Weights of a small GPT-style language model, trained from scratch on English Wikipedia: 10 layers.
Each number is 50 + 12 x the weight over its row's rms, rounded and kept within 0 to 99. Layers, rows and columns count from 0. The size before them is the row's rms in percent of the matrix's.

# up: layer 4 MLP up, 1536x512, rms 0.0477, rows 1321-1345, columns 256-319
# down: layer 4 MLP down (transposed), 1536x512, rms 0.0388, rows 1321-1344, columns 256-319
up1321 101:54 30 73 32 72 57 49 43 58 42 34 34 61 58 43 48 37 69 25 64 41 65 64 57 56 47 55 52 60 55 34 49 48 66 54 22 37 49 71 48 66 46 58 44 44 38 42 49 46 49 65 41 43 68 29 84 44 58 55 47 62 61 72 54
down1321 101:56 67 63 55 45 61 48 48 48 52 40 63 38 38 44 52 60 25 63 61 49 57 53 75 58 44 47 45 57 58 55 42 67 56 60 50 43 28 74 39 64 45 63 55 43 36 55 52 41 50 58 43 38 71 44 69 60 49 69 44 60 42 49 63
up1322 096:46 44 56 46 56 51 70 38 43 36 56 49 44 34 55 40 40 42 43 51 61 20 36 61 63 62 39 80 51 56 55 58 50 42 50 64 57 43 64 65 25 32 44 50 52 58 52 46 40 33 51 54 32 51 57 58 54 75 37 44 49 64 48 39
down1322 098:53 40 28 50 59 62 36 55 41 65 62 48 52 56 50 79 55 43 62 71 54 45 56 71 55 50 58 19 58 36 27 60 49 44 53 33 41 40 39 53 34 43 39 42 40 55 54 52 56 74 40 53 61 47 58 45 47 43 49 53 40 39 47 48
up1323 100:37 51 60 53 74 31 23 50 34 40 49 41 55 55 48 52 31 49 55 46 50 66 48 51 63 38 65 61 42 37 44 62 50 55 59 39 64 35 51 60 76 38 41 73 54 55 47 43 37 48 33 28 44 70 72 41 36 36 55 51 48 62 66 58
down1323 102:41 44 62 66 41 53 50 43 42 43 49 36 25 54 55 42 50 52 45 51 59 34 55 38 62 42 26 38 56 41 68 57 63 67 63 41 48 41 40 57 62 69 64 44 31 58 63 42 61 42 61 62 52 73 62 53 51 76 69 58 26 64 51 57
up1324 096:64 53 62 59 53 57 36 51 47 80 45 50 52 53 56 53 45 62 45 66 39 50 38 50 68 51 55 53 62 36 52 60 57 51 64 78 70 62 63 37 47 42 34 35 65 38 39 62 46 60 48 58 49 56 51 53 60 61 47 75 39 46 56 48
down1324 098:53 80 32 40 57 73 42 32 68 66 46 44 59 47 46 36 54 40 49 58 14 52 58 35 65 53 66 61 73 65 46 61 37 58 55 66 81 41 52 50 61 65 80 63 67 37 44 51 34 41 51 38 61 46 38 39 66 64 73 65 49 52 19 53
up1325 102:56 65 66 43 54 58 63 42 52 52 50 42 47 40 59 60 50 50 34 54 74 40 47 55 81 37 46 59 22 43 61 36 56 54 40 41 53 32 53 49 55 50 58 52 58 41 41 38 74 64 66 29 47 29 41 18 84 52 49 48 48 30 54 55
down1325 105:50 46 55 47 44 49 76 37 48 69 57 49 30 58 58 79 35 60 36 33 56 51 41 59 48 48 60 61 65 47 23 38 20 49 67 43 22 59 49 43 49 54 35 75 63 49 78 37 49 28 49 60 31 66 57 49 54 60 63 44 64 58 37 47
up1326 092:41 52 72 40 42 64 44 28 44 62 46 40 43 44 63 52 81 49 35 53 52 59 60 49 47 39 55 33 39 55 68 45 36 59 62 56 53 47 41 46 64 39 48 51 43 54 45 42 64 62 42 41 46 88 46 56 41 35 69 41 55 50 60 47
down1326 095:41 48 41 42 60 49 50 68 32 43 33 77 62 37 71 53 40 34 59 64 49 52 56 46 42 28 65 37 35 53 59 33 51 35 45 45 67 57 30 50 52 55 43 74 47 52 61 60 52 38 28 40 79 73 47 43 49 59 68 51 39 47 60 43
up1327 101:53 57 54 59 60 48 29 37 56 40 43 48 71 55 48 43 56 64 43 56 57 47 51 53 69 52 44 47 44 56 52 50 44 52 43 52 46 36 61 59 28 29 74 63 72 22 54 50 53 52 42 40 39 58 62 66 84 53 43 47 43 48 60 44
down1327 107:42 47 42 53 47 50 36 61 57 50 51 43 28 25 39 31 41 47 69 39 53 59 48 57 62 49 52 48 54 59 51 48 35 60 44 56 48 47 67 46 58 43 34 56 52 35 49 31 41 58 78 45 18 32 32 78 45 51 25 64 52 45 23 57
up1328 104:44 50 48 36 50 70 50 63 49 50 40 43 46 42 46 35 31 51 48 76 60 44 50 62 65 32 46 53 43 62 61 46 51 31 59 54 48 61 37 54 51 35 71 36 63 54 29 72 43 50 75 57 52 49 49 52 85 53 39 57 45 54 58 30
down1328 103:45 55 61 47 37 55 66 43 46 64 64 26 51 65 49 51 65 52 30 40 70 49 47 66 64 39 68 52 46 67 39 55 36 46 52 38 63 53 51 48 47 59 71 65 28 52 40 41 43 46 50 42 67 33 47 57 46 54 36 36 65 43 54 57
up1329 102:55 40 72 34 42 43 58 60 65 39 53 47 71 52 49 39 41 43 44 43 59 53 50 29 55 57 34 59 54 46 75 36 52 37 56 40 61 47 52 79 29 42 70 39 69 38 39 49 51 51 64 55 41 57 47 46 72 43 72 75 54 27 60 50
down1329 105:49 35 41 48 55 58 65 68 66 46 58 58 53 39 66 52 57 61 46 58 30 55 62 28 48 46 51 27 47 56 47 40 36 44 30 26 56 49 37 55 43 54 48 73 44 64 40 37 41 61 61 71 68 61 76 43 46 43 65 62 44 33 49 48
up1330 100:55 37 69 52 53 43 42 53 53 53 66 54 26 51 60 61 38 66 56 57 57 43 33 64 34 65 51 50 29 56 46 47 80 39 63 52 48 40 40 46 69 51 51 52 61 59 45 44 48 62 65 57 45 67 62 72 42 25 56 43 52 60 49 24
down1330 100:39 53 75 49 58 55 47 42 66 61 36 42 53 42 62 55 56 47 49 62 53 48 52 59 31 71 64 42 69 51 57 51 35 62 42 40 43 26 42 55 49 43 42 56 53 39 77 37 42 62 55 36 38 49 43 63 45 53 60 55 53 46 39 46
up1331 111:38 55 35 51 61 53 32 48 62 43 64 39 60 58 55 33 38 67 24 51 40 35 38 53 63 40 49 60 55 52 40 69 85 54 60 55 67 49 47 49 53 52 66 45 48 56 55 58 42 50 51 40 44 55 43 56 39 53 50 47 75 67 41 37
down1331 110:43 44 53 35 76 51 46 53 66 43 43 46 42 48 48 66 57 78 42 79 49 37 47 63 40 31 57 60 44 53 58 53 49 45 72 42 45 42 58 65 67 56 27 57 63 39 46 61 46 56 39 40 39 64 76 53 43 49 71 26 55 59 15 58
up1332 100:39 49 44 37 48 66 58 49 50 44 56 59 61 44 53 64 43 81 26 47 62 51 37 43 60 64 53 56 40 40 60 56 54 37 36 57 58 65 30 63 40 56 54 66 58 37 47 54 25 48 51 39 66 55 46 33 55 55 36 36 57 43 41 60
down1332 096:38 55 38 30 63 59 50 39 76 46 35 58 44 50 66 51 44 40 43 54 50 58 43 80 42 41 48 54 48 68 53 51 64 52 39 45 73 67 72 42 51 42 20 58 28 49 46 70 53 52 37 50 44 40 59 48 55 68 42 46 52 52 62 47
up1333 096:82 31 47 53 51 73 63 50 59 44 59 32 57 42 44 66 72 56 59 43 63 45 34 43 21 60 49 40 50 55 60 50 66 50 38 55 38 45 28 53 48 54 64 55 68 35 57 52 47 46 61 53 54 48 56 37 57 53 44 59 28 45 52 52
down1333 094:61 67 52 52 45 39 29 29 44 49 59 65 54 53 64 46 57 40 73 75 60 39 98 47 32 44 61 49 51 35 31 59 64 45 38 37 39 67 55 50 60 41 50 45 57 49 45 56 59 39 43 48 39 53 43 51 68 31 44 49 51 44 35 76
up1334 100:44 55 48 61 55 56 43 22 26 31 49 38 44 61 50 35 37 43 42 57 57 28 49 53 48 37 69 39 60 50 42 61 47 61 88 23 50 58 43 34 70 46 33 55 44 56 39 67 35 49 58 48 42 54 72 48 49 40 51 47 65 66 36 38
down1334 105:46 59 61 55 17 38 49 47 47 65 39 39 44 73 37 55 56 61 47 33 44 71 60 97 36 65 50 51 40 78 55 30 39 49 66 54 48 42 62 56 55 49 47 44 66 45 45 56 51 65 59 52 50 36 49 30 32 29 47 61 44 55 39 62
up1335 105:31 67 32 47 54 55 39 51 44 34 50 37 31 50 50 68 28 50 50 62 65 80 46 55 33 57 54 51 57 35 56 59 56 68 48 44 43 43 58 43 60 45 49 40 44 45 54 44 47 65 55 50 41 41 54 32 58 63 47 78 46 65 45 48
down1335 104:42 27 80 60 66 56 45 41 45 50 44 44 59 69 60 50 57 52 55 22 45 63 61 46 48 47 37 55 40 29 46 69 49 45 70 74 57 59 49 34 60 55 57 57 49 48 30 38 34 48 65 34 46 46 84 44 50 58 44 63 40 64 45 65
up1336 104:40 33 40 39 56 63 66 58 47 39 62 34 35 51 68 42 52 53 46 19 51 39 58 56 53 49 43 53 48 42 47 62 41 64 41 54 29 53 46 50 36 33 79 58 58 49 38 40 55 54 48 56 48 60 58 35 50 60 36 55 44 47 54 56
down1336 104:32 53 40 58 46 41 44 49 53 57 63 36 36 59 49 46 63 56 38 73 26 60 47 46 65 41 49 48 42 24 44 49 39 45 61 70 58 42 35 40 59 54 57 60 53 37 66 69 44 36 47 51 50 64 54 42 69 33 69 43 43 66 34 39
up1337 108:46 37 39 37 42 52 45 50 52 30 41 44 55 70 59 61 48 53 51 59 45 73 49 42 47 38 59 39 34 54 54 55 35 38 50 59 46 63 42 39 44 40 49 44 52 47 20 68 48 29 65 42 45 38 43 58 54 44 43 76 28 38 61 57
down1337 105:60 51 62 47 42 55 60 40 62 43 46 47 56 41 56 62 42 47 47 41 48 47 39 65 42 65 40 57 46 58 44 55 46 37 53 62 55 37 47 57 32 66 66 61 74 58 71 57 50 63 51 43 74 48 56 56 50 36 49 51 50 40 63 47
up1338 107:40 56 71 35 55 35 38 40 82 34 72 49 55 49 51 31 55 65 55 63 61 32 33 83 56 62 55 72 62 46 64 52 65 64 65 37 73 37 50 42 34 53 54 39 47 50 33 55 47 53 34 56 31 71 43 33 69 75 60 43 43 56 29 36
down1338 110:52 64 31 25 41 40 43 64 43 42 55 99 71 36 57 33 38 48 38 43 56 37 35 60 49 47 56 39 47 58 52 58 68 46 64 45 88 67 52 36 53 40 62 36 56 51 53 76 45 81 72 60 62 50 49 56 35 54 42 56 71 64 43 32
up1339 099:56 45 51 37 59 58 46 45 38 41 62 41 38 63 54 45 46 60 47 61 54 47 37 56 35 44 58 45 44 58 74 36 64 44 44 41 69 62 52 70 50 39 44 55 48 66 34 53 47 38 30 31 46 52 53 48 52 60 59 51 39 37 71 64
down1339 097:32 49 42 60 69 51 50 53 51 53 47 56 25 52 48 62 44 52 60 36 38 64 52 33 41 55 32 37 39 51 61 61 40 47 62 44 42 40 58 57 44 40 34 63 63 53 60 46 33 63 48 67 55 37 68 49 51 46 50 60 55 59 50 40
up1340 101:66 38 59 61 64 81 57 53 45 69 52 72 63 53 39 63 47 54 46 39 36 37 49 97 54 41 72 62 47 39 39 47 59 53 46 36 39 54 72 52 44 51 66 59 56 54 44 63 27 53 40 35 67 42 43 49 43 53 51 48 58 48 56 52
down1340 101:52 76 78 50 39 54 36 62 60 53 68 60 51 67 48 24 61 52 37 46 63 38 64 56 56 35 33 62 42 75 57 59 63 36 49 40 56 49 51 30 77 53 37 48 49 33 41 43 64 62 44 61 49 60 45 41 42 55 50 41 64 41 40 44
up1341 097:51 32 42 58 64 39 57 37 53 58 47 46 39 35 42 43 60 51 58 59 48 43 38 70 53 72 67 48 59 58 58 36 63 52 67 38 45 50 46 44 42 38 34 39 32 46 47 61 33 44 37 49 27 46 53 60 29 37 39 34 56 57 39 38
down1341 097:64 46 40 40 71 45 60 32 64 61 49 77 44 55 68 49 46 44 41 67 68 28 63 51 52 46 72 57 69 57 20 46 52 40 34 55 46 61 66 53 61 47 36 31 45 75 55 33 69 48 53 38 63 64 41 70 35 62 28 47 36 53 49 72
up1342 108:29 44 44 50 34 57 48 52 60 45 39 41 41 41 50 42 45 61 31 56 30 50 59 45 58 70 62 47 29 67 65 65 49 28 65 56 44 29 59 40 40 49 16 36 53 37 34 36 53 43 38 55 31 45 43 51 44 64 35 53 43 56 53 49
down1342 108:54 56 51 54 08 33 55 49 53 52 54 54 50 56 58 43 60 68 73 66 59 49 50 25 66 63 36 46 50 67 51 52 36 67 60 46 38 47 51 46 39 41 51 46 65 68 41 33 67 31 20 62 62 59 34 41 40 54 37 67 50 70 48 47
up1343 096:45 54 54 23 51 26 43 53 66 64 75 48 31 50 61 62 70 35 63 64 80 39 65 65 40 47 50 55 38 54 53 42 68 52 63 56 53 55 32 59 39 64 68 39 46 22 68 62 61 28 61 45 38 70 63 59 70 54 67 51 53 36 36 48
down1343 093:54 30 48 60 57 57 50 50 68 50 62 47 55 33 46 45 57 64 43 59 33 44 49 55 44 51 52 63 46 57 56 73 55 60 45 38 37 40 51 54 44 45 35 62 51 64 62 56 31 91 65 43 43 49 57 57 46 55 53 47 63 67 36 38
up1344 106:62 41 53 38 54 64 42 60 44 22 68 71 54 22 66 63 30 75 42 56 47 40 47 64 59 54 44 71 59 51 37 30 66 65 65 30 53 40 64 48 27 40 46 57 29 65 37 58 55 47 35 54 40 77 58 32 55 64 50 65 63 43 48 71
down1344 107:53 21 51 77 48 56 48 60 53 38 51 38 41 49 37 51 62 55 46 62 55 63 63 40 48 38 61 40 52 51 60 45 46 61 57 66 68 49 49 40 61 61 29 36 37 62 53 61 58 31 63 45 48 67 32 59 39 45 37 43 51 58 55 56
up1345 101:72 63 45 24 58 41 64 57 48 47 52 81 31 29 57 53 65 43 31 80 59 40 38 47 55 50 54 44 56 31 48 44 53 56 40 36 46 43 53 53 48 31 41 58 49 45 61 38 46 42 47 44 67 46 33 47 35 56 45 64 37 44 44 55